Weights of a small GPT-style language model, trained from scratch on English Wikipedia.
Size: 8 layers, width 192, vocabulary 512.
Architecture: RMSNorm before each block, rotary positions, biases, untied embeddings, normalized queries and keys, capped logits.
Training: a variant of Adam for these matrices, 133M tokens, 4072 steps.
Each number is 128 + 24 x the weight over its row's rms, rounded and kept within 0 to 255. Layers, rows and columns count from 0. Numbers have three digits each. The size before them is the row's rms in percent of the matrix's.

# layer 2 MLP down (transposed), 768x192, rms 0.106, rows 119-191, columns 0-95
109:131170147115100142152129121128100113159107109098149132082111166113130174106164103111122142127138108134064158135145097136137162140152122130095137111087112130112149131125161132134098126133145125132128104133113143158124158104090128111076135142142157103134112078128098111115109106176147124157
106:104112120097139102109138129148150122140101191147099103113119110109143125144094165133134169129080141148166151145098118152133142119100095087144144114138115115116108131111120133120113139092124102103092080180115115144101109142136141110106169104123117113072139130117118133135159102086157108149
101:128109137147156131116146142142152125175182130124129132156141132157096113125063149144112113159128152132138075141122114117168138138103099146118095159091108093139144136138125125112104136186129151108151166155139156117086101140145135175113128144150120134122125110117153114101144123112086155133
096:149118193113150101139124132129168140179140136109113090119152128146154160113114081142137148137132130137093140104119100079154100111157140101132126130122139123115131109125145120123165125082155118088124123109151145144144174143150080101152139114089142172153101136117121154114111131143143172134
106:121121162143135151101187112135170127114148101143130127137109175135157170157148123135124155148110156105169114088124138096141130165112128157101136106100138121108161110079143089125160131150112147160112119131161123167208106089121138122138134161167111126151152105094124094121145134161112147086
099:119157093124171123136135106152146103115110137170111156127158097088150141131158142137125129069108119124145137104139123136128100107128169123087107127145121124090134123159128114129110062118180078122094112100103125122094090150076115104084143111120152119128118127111139122131153138113094110113
106:109118110129086135118128109162170145147118163113111142125153124130122128147103166045113147118147144099121158126126134106170160157158113095070119131134112149118127144131131100120134115129140144111161146130129140136061123143127131125130151136111156162211126116131136122171158159141163143118
100:078127138136126115116168128133117114178113130133164126093092089122110118101142125124164141106130136158104124133093133091188114104167141095119084130178073126123164093140134148085142135129154159146083157120091155116169161164117096109144098156161168129137116125108133101133116161106102126124
105:142105105141130139109114110102124151100114093152109116114125141083155124151080103148103124080171154121141125111146136113118108104082131068154131152136141135100167138121058119128118079145178141122094114159090132173132141104110129099125131106131170136123129129138114098118110110142125128152
100:132116180127118161173131135141167127115130123088114143114116124116126159163176143108113129099185092094115116122113088111135132110088115121107122125129123096121149109075174125152171105128118126107142137143169128134112101099053118145178164102137123133163125112117124169131097114101156158119
101:111116152165112132128122116124117139128093083126142126113123146117132136128107118143123136138062117110178179095133150103168096145103152112133193102137114104124116130149139110167085117151156125132130144123126124155112150123097117095136153158123104162141086140094151112075114134110110141157
101:158110069111176111139122099148151127107142121125136145131086166155147112150137112183127135163071167114138114126130131145152129111103081156120112129144129124115145095149137070156112115117118128147139123176137142207136105131141148094149126092155118096157157162165144116113116131129131117133
116:132121160172153146133124131111119128174128137178129111137160121157186107084115150135125133121109110104131165136154094082149149084117131116125141086079119115152187076107138097112122112129114119138130157126148122124185148119107148147127153117083161148146126154083131133135072091094147095208
098:148214152147107100107137134133108145136141156121131138109112137164140126060145139110129152107125067177151115146138122097162132126120109103169115142138116126122147085127139109187087102092135114128122121134113108139108131153127118134085105155124103123084086110125124131143091122101150144151
103:099123188135124057132085138094107140160117156097103132109161100155113142102120104127144125128116151137136134160121141115131169145115110140138081084086136113151111104135122157128134192161112165154153149126126146119123119096144082143115167142121101183138146131113106108123126151121108127122
099:068134157110096087106132155122141171116122110166136086123090116147122137097129134114097140138119110115105128100087111137129138114126125117179121112111142109142179102107112170112130114135149121121112118167129126147122089138111098134126134069117108129147107109169101206117122102173117146143
094:133109136143109147122121116124132087154161124168132127144149122150109090159092127169121115096167127122167148129133157084173101134128096118112164140122139118129140115138170119126105126112131148154118127155168112085155144061147167140123180142114160141136136156133115148092073116137127115107
103:145122181143117143118101101113145158095133147088157107128123175140160093101081107121128144122173136115114156141125140160143119135102092108137151130117123127141130072118109124117103149063144142094122136138136152092170156077099116128111168097140118092152157118164151132137142139182136139137
106:123133097086130148098121118126141126133133123093106094119111141150104198124111129120129141168150170126138116122095080126215117130050079124109104119117148152122121088128121097132140101139148130079126143162099130128117132130155125143127111123152132130145131152110149124152132154133066121109
106:126088133105122094119143139110116119180099110110116110111150134061096145114136148118120152116111118113123125142162145105152134126118094129121112145122092153127145102163118115124178165172129108127089137142106106126102150145134123145130119125096114106154112187098104125151107125143066107140
101:098147121100140136142083114149157161124134123140094146137129132170166128122126103167141144092093133143141145092086127177113135094178134121115151136157107142107142160123169157126147162128143131145164097121151123161169115134090132139137112128126122163126116108148121160088103154084108126148
092:125158171118103109146190126137117154131120147096127115133110157151106096118096094114149130086112104124137084115143134107152144119151152151117151160095107114143131096130139102116132156133127099120129119129147127158147130135096054149132151118090117102115142089169101147109136141132134171096
042:117163109138109112123137167158096124097137130149114093151155139141091150151111139095110103126139179168112114136089153136110102144116110137146149119133134127110130149130133160090173116152125158114164131128151102087144115130114179144044118106120142135071136119157133105117130124141096107112
111:116149090127094154137117112158092129126141150076117108148153100114129116133155075098122130140115135150121181156140175157116106124115102141115110126097128106097163150136144162139120052119139105169085135140049092137118100136136120150127101181123165096124135147106104104109136133096134128156
111:132130180115107114090130074112128112129157109108112165130122115112133195148134111075101141131124138071122096101173180112116118134122132122134135142107124083129136133111170163119176109118149138175182155107072126151147148119150144110099126127133127157192118113163141126117103119113134149146
091:134148149114099121135122135133120106121111134148113077117136092135106089097113106151162123109120122165142133133124152144140121105143163122176149186103085132156127084138102155094139093109141148150101066102132130163117119164098139116136143145089109153157100163123124122089136108185129126102
090:123159115190122113107150112099137094127120151098132132167095120151121153082180139107106172087140154105106131104099139110133080133137114169140142079156110152150099097123108113115111099111171097128124133122106090138185122128132118113096139090135148080069163163151143138137099120158099179155
101:142133108132131161068140121124116109135136117179110098152124115157137106115097090146162116161124137108110177147111156087140128117174162127139167121120090115154136148079093174091091155152137119131135087093123098163168160147111139116118061103091166157084122155128155124114109125124103105138
103:131116178098119162130142122152105139154104158089120157101159175138130157159165141125104145115107120133150116113168132139105165112133134171139145144118136165106118132129121117130127140118127126141093113101119145123152096132112122121096126136101152107152160111118122168066104136119068139073
089:146155112128151095114166152119134082140121143121151119111118118131081142093111126164128151095118135138114085065113115053151102147142129117178159083123107127104136142138167142162131128116149154119090113131127153133100149188125100116125085155110137097120097128147117157150122112178110153123
103:138149178132137133121095084129116114133105142153154102164129124132151108125175098123144143130134096131099126120148130130148114165154154159119146085121129144123126131112125140117164082110141102141146135118145138119157150120096118126127072139138138181116161131127157132147120129112118174149
106:159125122144127141096099096180116142090114122096107100105104126146162080122125133111148108081103133131161151144149153139127160114085103105177152161175123138159146117142142184131124134137149123161145112147133129133095169127103156118144115089148120086098134118085131149161128118143154187186
107:145088182134127151109093104111116099119136131151112153140136141216153163101135097116065127136138107106148127116106127124140101126144150130135131093105143127129124141108172118122097166107119142182148105101134146118177138158114117133136162134129140166124135144128149148114094109150126171081
115:163123153126090153113132148107118128137149125115115136086134145161105082131117132133103176117143101105105096123149169108159139135172132102201177096133124141177140093073146074125105113131168098122146125120149116132119147120100135129147142108125143134100126137148123128130129134137096133135
107:158073139133119167154139107122130112104159134169114183109149132119154137107106101157169137117138153135115156128142136135154120119128110122161179086099162110116119107094147126140126151098091103172146165136157117113118142136125094157133108110119134114138137149138141125134085136129153130119
100:111155135157119098122165096152090159126110148105107124140104165143125101161100083147089141165126158140126127146162171114171103100106108122160129140133126118123160121110166071074156153137100137136124148097137122118104167105148148124134078128155130143111121133116128108107138119134153120110
097:097107132105127160134174138104139119148117125171138129109134155147146108129123128171124118148124106147203114097165095114168111097080112163089140132109157139143118144120114139110115121093103127141152147153133121147113164115153161167101139133180127109100132140158108126124099112113104088154
105:158089148141125111124149084113134119143134169111140088178154095177129139172136130173170180119156159116148131138090107085131143131146130163116080135116100100147148121118154114127166131103097131126157153132167134125124119101095136135143139106200135133141101149142145172151164164117188156101
102:161120134154143102087130091139117135169091118092091167107131092107089154109145124125138150157157085128099112134075102110139119113165119133084107107146078124137125081153128135152120105121175145141084125125136152127146145123144090126129143120067150122168144135131172120112124132153078166134
107:168083114107100126097122112145112111101141132092093133122176114098122130121179126132143167129130095115134143085136079104133095150178143115099139146109104096121148160154146118109128095099169134115112141151114089175118103100146091139122111148146049138119111115100138107145104111145154122145
099:152140094096099144110140111126095096146111152095105133105073125149188083177154115144136112107132137122119085131154136127150102126100127109103134134140136106144117092106160112162132157118133137133134158146145093146141105058123101089088146089149158119148162120096116110119140147082199106118
105:153134166132108144135179113113105145157119118130139100117142155108118117109050143162110123114147145115139127131111163060139123105088173136127135110200156111146113114119143151106109152116111130104122148118138108117123133133132144149112164125162108118168129122132128137131127143119160137091
100:160160119126134122113134126089092110164101145132101131124126136133112112125119118161199170132114127194132129132175117140131141079121124127151096135106161178128138120140136156122078120135102111118083143123124098128123185181152101144109119141110077136131114138155128159117148093137123076147
110:106148113109134155137132132184125153120123158149141117107124128165155156118152090157148118177132105089166110078137173112103141170075103162109077153150119116134127144146105095141100091169108113137142138129115095180146109088131129105107143139126128083137156142142151136089129139132131089134
087:150136147122182112138179113140171127156136162099112119107112136142154096130128135127132162105128125112140117084113162047128081131119116156132110129122096119140135123129135123155110080157204146131089063157115101146126139133092137110149167143122077148134132144154110110122122132162138165143
107:120141125150115076103144105125112105096149165135135133145129137123151129122094125084124102127135176149068102136083134159135113147161176151114106133096092136106125150094128120154170089149118155107155144051076111126082158175112123123100137135133121136114150134136115135117125130133172129146
098:143154103156148152097150147087103080159127146095051096090101149158113081132135165100168156147122108108166104103150102089132116145109146110106144163126122092111157136134160125142177175182178154103141135130138090170120109110141135122106135138139128126118116092094116136122152093141144119131
102:125088136105144135116151135174132092119148132128109134143117134152157118144155129118169092177172170127130076090123098152123135136139153153116135120157141147097107114134145141115150099110126106133122143139161152179121112081140142144103121110111162134160069133149125200107114132138152136093
092:124142160189124150137158117120123122182096152095124147089094151090165111160143130126147138125133133095134112167120141120105170139117091149124091128150115154142179140123153134120080090108088126159139143147129131120141115109115187146110139136131148112135123123143134124136130076103197123129
093:098135116132097143105103114168132144118148116122158125111106154186107140132107114121101093125105127156110116139142171110167149133125131117142137106137136093118124160087143127154168117153146066137148126115098130130149117120155141119076109182153159126173142118141116120139157141143118162110
095:142164141086097118118108153150138116103138135150129133099107151150087163115160104170108146117162131150126131152093163147181122085120126134138132129128128122137156121129130152141140081119098101133143130079178129141146140098121146120098168112113128177110197135135134129157120125163102143110
101:130132088128184169145153096138166126117061078124129090113129144078090168130106167154116146144155138090131163154123045098144100182110133125108134131131142106128134139126141096167154092117171136100127113112109123114092132140138134127079106138162127126101091124123158149111121131140087120154
094:114175148135091142122116186136122119115148129133123154136112113139143112164099148149146079127115123181173148069145167147120127138111118093118161094117147181137102126125096130124125127127185147183135140120111111131163115172149152179137101080106120093064149123164125096075129117119131157138
088:135156116076160090168143112130096153135149145155146166131095122205136124128154122154151150137095142111133155100142108131136134114119125110134143132129125134173143113136141122126074125110142141144138112123126144170118074141119104185107121094123137152126117135116138124070140132134130155093
096:135066110076139138108141112138134154164140128117139133134119166137138097153141140149064144156137092115106138120163109102167157127145107130148116126134109128165143164130119137143145202102140162151134109124124112156124091130127135140123187169129124151111133074105107095098118115142166126135
100:122153186137179103077143110142134105116127159122138137161110124127126127095101137094116106093095143121135134180142127173150160138142134117167109149149184161175099142086054166125077115148127117104137157110091108127115146130131139103144126121129144099076172099127131188173140104161149138127
107:145127170103146136137143174146109157148150119126130075141091154107172106116161124141141107154172145103102124127170165097113122108114122155208147103108168125125171158148122111112114130110139115122114091143141144116142176069132089171102166123096138114118141100111093134149119122159154095106
095:099142124200138131177178158158110104099140105124114113143105124183111158097123137113168086095121105133129132139133153151157170134152092107137135116141127131154110123123107148097076111103143138099144099114135129156120124164143140132138144104184141088109123119144164109110088150119072154140
048:144106130123131160121132130141121159151146127115140118150112139173129156100142142118131080138090098134154116118185130140188114144156137114159164167126139175114121126119125156101122089140176094149129120139131143147112123132096107144126128089112145124119143111186126107144117128111094139153
107:112138130144147150154163136125110077186127128105143088117133145126121162094082138152098124145121122170128143112151110087138142198131113125126151170157153122128152123150133121135144098155163162079049145164126089161123144144139122146123126122115147090160110144128110120118154106119133110099
096:129151133123130124130150182130134098156072164064164119111154128133118145128155163127133144169130102149095088160125140075118123151089108149104136148068113093076119158121130097174133129121108140114117152117113098146140143109132111122126177119129110118118129111140159120156101145135115117120
096:105167142160128107122113138112123119123097151169121114111115128104145130124126080082134144108123124079129156135114121137148104115147172101152137069101098114124103141078126162107157091142138111153148137091083103075161122090099141144105054105146118168099157127164131107142136134147160139133
106:164146097108137127116149173135181096134143112106103134164106108154082158100099132091158135126163108113118123126144150154127105118178134107120134168103152113130120138159113125117119112163147139103097137168099132151120144127177081138161134128118159138146136114179139062150110142131143130113
105:128153135142170083147142119176123125137121125186150114132153120174145167119119139145106126134140112131123115091105101133129138119113096120111139112111165137110111117102153139113118098105138133058096104123112154143143110150115152123155087069131148118145128143170135118126089143114144108116
095:122121150140126085083151098132107118135150129122100145111112122116102150174114112132127119115094127131140137132098138135156140109147135056138168103108118144148096139106154150115092116079127147122146096109163156140122125127144117123128127131146126137120142138156143136122109100162117138187
108:045153145141122122123153129152152129148104101120129114104118103137125124142137116157122075142086162122149106142089169146105140121107067115143136125148160117109144105151120148101130133103154073112145124199127143121150124131128097086118129127117125122156120152128130178143131121142124142141
094:089167116137115082120119171094111125150123149105115153110131102100099116117129155129110133100131119081140124140127078120164143139114135151120069125105105146136127140116086086101138146133098080138137143136100096113111134141176116154113159135180097085095152129112099128125141102150095131109
101:130110117145147129121122136099119139134126151138152107116112113119166202113155141103105103090098144100130086122144119095143139098172174156160136098123143137132124111139126116119166078100121137151148121088121085114140109099144156118103148076142111103148189126153132140177121113118121106127
097:158097099125158126138117085140121109086121141116087133128113181172126128117140132077133155099148101108128074094125048122141111102137142129108122129133133164142104112104132079116088130142106121095059120122130111147112137120120097153131095141096157106129151133166120132099161130159097177130
104:112145118142140075151160143132140135160101117103145129088107134170153150126137158161142097108159154130130094136133112134101110132144119169112127107128121123088108118136146193139082122125101156144070156128146135144150097121173175127133106106141133165124188087109129120115093153136101111146
100:127102149129108073102072122144156180114108092164107109124163141143124102153114093143127124141110149112150121158160200133114129129128123108125215138154110088139146132164125168111162144125113087120143112116109127090077103131181121126098183166139114096131144088119125141136148125140140125121
096:090127115171096104093121132125127137126107135094114143173069151098115117119120097162113135115144148146123158107094122118114125134119101141130103139138116137144124142105098095154141179110129111142103172152130120099130120157116112140068160113138134142083149126142149145134170103155108163148
092:133186125097155134091147153173118168134147157116119133139135114133107155099110089138112136138072132132119122121142114113105151127102147166182174099126139145129136159135153139110139150119112123137117119110113123174129169106147108138146145136133076141108094088148090155103128137117079125124
# layer 2 MLP up, 768x192, rms 0.112, rows 120-191, columns 0-95
107:156129146093161136133099123123152144068117133150107112169078127145113155117105131121129138111094133154147129175111139083165113140155120098136139120159169103130125164152135094131117147164112122081105136156121161126093109178140188179118143172114125158169114144165123125138153167098125157165
099:143141102108121111147135125104115097094151119128136100156134101147049161103141099114150146119139110104145126131175076128107170100165145113157101094154077149170145135115100144141168127182169140121126152103120106108137191115143116136148100119134086140154108146103130122125150105126113144149
090:085149091145097147158144163092107149121103109118151109128144144083117131097126122142063085129131084118116104102119125121089139144147131134104078131144151127164119120164114127125127191133077111110099184116101129154084121149139137131122131135150183187128130129118130134139140119126138118125
103:141115114092115148123154103121129131121128126176114106135159146146125136164141125143116154088117087125124099118132093140128133151134115154119114091126141137169159172134108151133102103181134152197188121111149085154127118104119131099100135160124106124116126149114115088137134116116162127140
099:126115119115123122099109169131124137152095114137171136102101145162106106148115090143127113078123080071113110145108086141076133142125149108126115140093128129141126124133128148117158123209172108126157104133172118139148124148123149164107122166179117161191115145148150119130165106101115132132
103:150154079104113096109097154131114126139102106121123125103160110132092090101131114098133123120138122113110106155147149128075120181142129144112122116161127113147115134162129124121087178127158172096192177151124118146097123153126107167146108151193125128148134101119138151157113111131128142181
099:107124069115128176106136141147136145136099137138117138156139103134082122134165106137142144081119101115156125128099152139103130137112130131111134122162130140080111122123097121104076169090165129153118145114135129131141118129131175152117127134128135164145119122146148093112165185170167176157
106:136124101169099166153132134128146134151127123142123090151122123132137087115117141127131128130171102119140146162140155124133162134116112111104122135143178122097138193144127133129135105149126145058156152110156150128123136143116155170133090122120129105148142097150153084111116141107134111125
103:125152123127129103115146177126099105106129134100133085107145161095139124139090140104130116117118104140142136118100126093121143132139168123183099136152113132094113102158104169120113103114088129097177150130118104119099166109134104142163095124093162124140134120123168150158098162138126137117
100:095150123105089155166123146088095154116073125177169153133164119161103113146220113143116144104119109145118079123116138134143149137119103165176152116132159118151097127137143132111156129126103114144132159105143126149144128092136120109138124114107104119120120107081086085133127158139125090110
100:120084128139102123174159126124137140107125144165169156133111125127134106123175093110097118124099145122086074142120109164129146127157106104113149163152111145140076166145115100120139117167124136142115119109142138124104140125159165154117143144151087160148145127121118107132115135160099123137
117:106089161133114099164152128090117135125119088126150148127153101139095146148202156085094094127098130087093124133094122160119140120141093152140127146145112101122116130138146132176130123121115115125151156089149124114107128133100153133115119146113068116216122128094127141130101104154171127134
099:138158145148128123149134161150154141113148161121143166153127090102100154128127131117122122063119091138091079116108134122131143111106132148142125119110127122131128178139083143166121109159131114136125115146155068123087100123139127109083119134113128137134137132151144084131111118134114124154
103:128146131116102139169141114073093118108088120138157106113140130113074145135130100142164092106197139107144165115112114095143139132114147078129109132115137080133149132109126084127101085117107107145145122111143140157099128103108113099135141170188106145120095110104114105125153134103132137119
101:094116097128097112135133179090076130107137091149183148110123101093089146095133129165157100131102096145089106135111112139085116166101100146142111133139105102129127126141113147156176150145111135127102146129160056152150125131158128097147107138123148180157105091106135135128149127126157124153
098:133112125114090105153099162137141099126143140148113108131131122119133119135125116116130137121135114081133135151143169148095104114127128119117100113125170130100104136169155126172127147143136162113140149136139094104126126118155134146166124132126070136167114128101180172166146104097138140129
100:099156144072102116119112201147149135109106117160159148119122105146122108142185171076165125121133147138189151105120121153103111112118158148144127110132117113097125157112117171184116135112106114101142123153138117121138152152112155137108141153132106140153085108135137122123115137107116099118
105:140105162106146165126106140129124178125128144132141105111130143083094118139175143169135145138116140059093155176137132124128099156146084136129120178156107110122142147118121069111147123163108124102126135108112114153125141159127121135090135094110138170144138090134154141104133127157126114131
114:144072100083118115124106131130085122091127131143126100155115166149146155125126101087126092167131134149131124171145133104142120124081122134142114125107130062140112160150094114144127116168087104147141126141099160112114179130185140124113156177134129162151124134148152136129113149104118099128
101:152116123121138165118128190140115151155140117134129101104153142134127142127127189157131143099122136085134127115117112152082154129144147167129138138130127150116133149127097170127170158106096106106125127105150155150108123178148144162082091158138122158148151139126152143163125174119119124126
097:111155140120102093120142160123156136137123155150110115141130110152096118090118130095158154081134138045123104153143160106113116108128168110166127084112109067205095104110104135153102113138121106178136104127132125133115154090147129111152165147150106111140123106121129121133122116085126137202
055:086142122119155155177127146120139098110093162130151116152182124115089103103157100118135079123152130112127135156071149143091133169117114115147107103126149139120139120149079162144116136168105129113146144089140137143102162143152161109121119174140122122206122161124132139147113134112150147157
112:114128137059107152099138196106079105092136132114107100165131103087105097119164109131109058134131149114110138127121124123108152127092106176128117144131123126105129108123106088115115146115118131090131128098157123152071149160147140128112103133107137169125140156122101141163169129124172152098
109:116149111088159130157078166118085156136141140128146148133151142135111102093131142139110090146097094116090075169121144155116152197071102078111117119121153138149060137125113139130149145124149175125139113168118116105126108082126149180106124119139152148158115104134115158125124126139146095153
093:106088118129132180137134130079135130144126169182119105169099092161127102163141146088109085130159154124118149117150125122141070132141116128143145117143131123102119214125090142123127108173079108159111099117173121097141144149142122132133154149129141106151126134171099103131111162155175161098
091:106108122105085136172068139129126115096103136166109110163118094124105142099106125125131087097152133128083089126119158137140128126100104109101130126164122102173135120147110084140118149129149127131085164130150128164102148148149132137124124153162164133131117144152136104138148183145110152119
102:139120132144134143144116145095149119136144159163128133195154126138168123157144147045165108152159125153135115161145114137074100111123096127160111145129131092125137103157129120088125148153126125166117160164122070090156157088170183152180153090121120126126145149150175087114148164129126137097
101:078138122140136163132095128127095164060143144144105146131137154147117143128131124138095105114118107127133127124139118119151141123103148148141124120117155123103132161133112142134171157191092144141114161140085169137089145116159088144121116120144154118144116078140113113160138136089130153132
091:139126095142076129152151119085125107136115091147152125168119109141104092117147131106087094127164127121180117112119128097132120136117155138172131127113136146143138097115105150116087152146140140084176128087166093095124163122118128111150058092145093106139147101118100092116102148144166176112
101:115107074111148156156126110097129165085117140134130144152123097147109106135127136118131092114104121115128098101135140149128095144111042098125078121123151107109106116174149163121134108142096159130159110143166125150156153103106150144150098104143092117165107128123100134123171119137164075120
112:099119121095155155166123141120136108130132121172155098144137140126122065122152159099147123119173157068136129171129115124117078139094104111108135156109148132123136099136113096111121135157132119136114122164141086054149183118160164113124139126138147102139105126143113158077110142135132127096
108:099152145116140153164141125136131152115167145190136120111149122149142097143140126107172110144110138154131128191143155160144125138116131140138116099156127123115125126140146142108137170155130156129179144131113087128091101103097161166131143106139154175119098131129155147145118113114123116140
112:124119121130108120159138170070105154076121143115133095116113109108116070153136159121138080153105140122099159126144109114092118138104150130181125123131097113165120133145129117122148162124102147094164114137143101133153154113158123127126106130116145161129142157105134155140115143145118157144
106:117117121135146136145157136126131112121111117147183123107144134123111079143163142103153128100103105118171119169111151115135121115150117129175108104139121113160122161156126093165112152145158128141110147114160106121130139125123182151136113107127168140109120148098162146169099108130148159089
097:055129142150150114124154129157128176132103107155130120141132131120117085092191144107095149112130132161136177120126122181139094157164117130162104100129167117143135126128141136096121157150143107116164162110137128102133120110160143115092109171095116148150088169114147105123104142108133128152
095:087102147133147125119182127148119125118168124126127166139125159153110093157148152124119098125125083164146128127078076161159112132152145127138147132122137124134129140142120123117159119118164140120134123127117120143069136094150179127142125175133138171164149100165149133146117128121123119111
109:107143107130176139171133123100118111153122109123143112202126113112122137134141127163117135059101126156129093123132110158117119129154075162153153171146123150124106110103136084122149180115120149116101147126127127116139169149157199137124159090119195137144164104116136103123186156139125123144
096:126125140147128119126101118138129141147098147136092125158149153123101141092189123126129168106163128154129080118125110152125138137122082141118092119119147124166113127125128176130108131133168136140118123117123115101147130175111128145079148177091149122150129130143159119121180138121100147153
104:133140077117138095122117165143098117092128150102150145097142071143122098091148126113177118119083094116121115162094127104083078115093132139143103104150103088142112136157110075123109127132138151098107123104113152142109155122108113152140097155129117136143096135095142152103132127110138112120
102:137119127085120154136121157101102173066097123146124085139123102136122105093145090113144103097178102113161133122129069067134076126119171137123137140144191156114120133113093144111110141133120111087112139105133180076131148147081127122162144123132130170218111139120138124132129143119130097120
106:123146163096114135133137150139089170095145145150114139112187156152117145140139092113121099131133110074157155119126152109126098125100164138103101141146182109112125137173088130105128150115125168091165154156137113128122162164130138101105141145135120177148115103169150149132127122112105148120
105:166146090137134126134113127108138131126123153111114127121118135162123132137111103090150127112139139085103126132129157134137076120150126128145102130183155088151150142131112156146099136106102127118096132137117144152128147088124125175155097128153152125106088128155151114150158124126126141097
112:126134152107168136165141134127171139137101132150123137112186126149119138116151142103117147142091108146125126125113102175115111120150152117185106120106122104166108134150134159146137089172089127171178130166149095126147138116079150143083143129141089143151116119138098120112129100142180131151
086:133158125138070156127152121101151163123130152166166121159146110148082117120117131131159090096098139107151089103121136115108126115145136188131065163112140145148123135138136141117149108172123138156128103129119091121124136125112115147096112162177101111153124096171088077115148103101169126141
110:121112108130120121129143158155098121091144117104110141126111059108129103114106174122122086112156145115076120156097116130133117117150094107088122107140128131136120100167131078144137097124161169102131128122122086148079124144198132133084130147130139134116100089125108142180118107101136146151
094:128101144159119096140159146098112149153152147173165145121094097135104078094154164093142097156128094117124113158093078128134159131139133128064094138116103145124098122140149113164169124181142175153149144123161102123116163156156139117145143146161122162111137178146184089105104162132144120129
104:154119098157155132122127142147097098100140147116108082116091105119106119122122151127164121142120165135119147115149125148111106116142144163126090141112139093112089145132097103109149130128060126086110104123145130110114120137176178164168129137110140105158113099185145089112139134137119121144
092:147157151116136144132146135120110184103100125122171131120145179111098117091119116123160129148123110151135134140135160070099167127123122131105066125122145148080127123132092154145144116132094095124134124161140138093144143157176158120101140163149095127150113104126146132167157170116137167125
091:133121097105115117162105166134146143112119123156207143118115147139127133118117154088096102086186122116127124127146131150144177141143165177107113145133144165145115123129151100178149134176161143096145149123153159115132147129130156116094110121177138141129161142121138125114138141077128172136
099:106158147107159146157127137103099166137129114161187129145121123088142138150114143128161092152127137133091144144132115147145114151119128165095109138125125077100103143144143106142156116115086105184109126117133147127147113097144127109150125144089090147124103119098116103104167126125116135108
104:116120108106122148120144129087093100074108106115117112154122127171130099108144129115124102106124143107104145155101133159132099131103175120158123173114178131108180139178132176091132165148090127111145128123133096101140160145126115169148125102119124129164104127140149143132112145123129133105
100:124174142126130186128159142119121125064118117125142119135138123131142079094125130164130145118173154142111118114124080098134140127145092159133135098126119161110087174102119060124121123103108120110120114164122131121116129131112132123128130107158179101104099084127131084153157163128127155111
087:146127135145145101208138110141127165106099138127160154141122095137137105118158143118103124155109139151159077131118105111056122138133098103147122136100135124131137152137130144170138101108158123138106129135114082128153085165156150167137128163124089152125126132112162112132156141134140114160
099:105114115135124104138169153149130149126142142143127102176069124161105173116158139127139098137132135139148068114129110121099151122120123083136130147155204096111110168132120143162139093152134139123126159111168132095144132104163142092129155092137124125150126143137166140135135149114133122155
097:148105131147112131149075136134110138090157121106104164094110147106124114110084137132104148138105099087097133140141152104133142124095144098095104118137141142165110148112098143197143138151129139130130168172154111156105126157170114096151126161132138145100139127091123151175144135116135101102
108:130120135088116133143094155119142160127098135133126149153136140087131106149123095103143138161097127141126122171136140130107139191139090161145111135156137085144079154127142097112140148139119147120120117135117128112098156114134134126108128123121141208132136115157123095133165131080137115149
092:118165148153139135153144137140177103125096135111157140135148102147147153073130106073094127158174137128089110147115110132153136133146116104131119119150115053174160113162102150169141148154135126138144127109155130096129101131094138135119115140138105154107115165143138141109148093114153118171
061:105097063073168132156113173119119096118107141132144136154111112146071121135142127113097119104128108095088134139114120128105129142152128141128083108120166106119144152129117092117124138137077136103131180109126151097162137128156125165165116118100145165131122156143114114167115140115160153104
105:085141123128107161115173163117152121132085118176145132143156119174157097111118113133126155159134114144088125132123158160143160144148053122124095129139144123115134113144124142095142134117090131099133141126157110157104102159139104157122165133146111145134135132109120128140153160167152115209
098:112099157133114123191109155112089114118149107131127093165147140098146138124141136127143170165109080138114136155123119143108111119133125161181128115150140125138126110115123138131143129131099111116133141121149118156099135105125120144080124123111161141102148102157155103147110107120157130115
099:071174133112115104126102147092097107133123159136114114115112078134139141149132144118153088108100125114123133155128139124116080166068161135176116171086115127140103121103101076110102131122138168181152155165160104126101123134150109127149144082107111150131119132115133133148096130146121136103
107:156089119109083119152123138105115145108145132190097108106151145149135096166111103154125103119120122116108149103158140132132140121137121123145103100146151134186127111147115144141119102112158132132128128125157125155118181133142130134152094108157152108129127160158106102162140135128137171155
106:142092103094090129133110172132156111123077159096120085176159100158114151085094119106139111105202116113114094112149123145117120122144143130114092128129153129132142120132118178117113150111084146134115138061151146082109114143111103131145086134103133112176121167141140154131129131128177129122
091:120082091066163171113141097098129130135102094129090118113156157111131128113151116167116141136118135090115176098178138112123170122118148106120113121095133151158116185123139143163106125150097103132135110127168160110127119165138152136117128138155109136151123087137127176141180122134115118129
104:092138135133075106135127146129081109091150110139143112108121130099098119115176132115125128112158098102108114118142109145097112124111107118107113116115147108112154161170145129111137149129079147112118129164174101137162148172166118116102115173166156110135117123133141141143101119110142159123
096:110133124094135147149153148130133171130070090137147117099132148134113129114096123122116119115194092131144129145116113114149127124093111104106109083124169134144108163142070172097155125115138109150167127130133156053133097107108137171071165156116102145141134056129136163170160140098144132141
102:103130136122136113186172129078152136114124087182169100159093138147125141118139130121083137108157089138143160127152134138124153162127090154158100149153177140104100174143147083131124142145132129137106128068125121060124163109136134128100130093132101099125112123188147166120146140165162129107
094:124112114136144144175149127146146134096114092123113144127143126105129124155172099132149141157152100114177174086133105130135146145156169102156147139115139169106127184164150151134167126123132141116129152126107138094113165152097154152136120110114101104166154095150093163170133125111138182121
104:099094150108099130124130165142091121110151102123149152122108152127126118083139151141097074122149131096094133127125104131136103133093153157125104170143146132128125111124099153143182158140138144108110110105121101138138154129137154133157118071111145165197154110142115114143105136125127116118
102:123103115105142122148115197114106121122129108154160100175137103107094137129131119092099095114109159146094136115162143128137100141118119140142137153116150142105133114131143096146132146114117162138115141141193126145151155130163161152152160157131088131139147140128139109142108163103152109113
100:120113116138143120120120164164156135137149109132189095141075155072141080107112111103100115112151118140099107113129170106128158146134129110155136116200164092133096132117150148133162150140131127131136189088118115119129138141119150141119121084148137157123117153127149117115152148120158129133
094:059139155105125116122154211136068122121118150159132124166125106126118110156106120110145119122078158132166113125084113147107114125110138120162161112107173112118127158134123103170095125146142164059131139167155095098123113107118132149129144126130127118155152121153157130138138153089132150110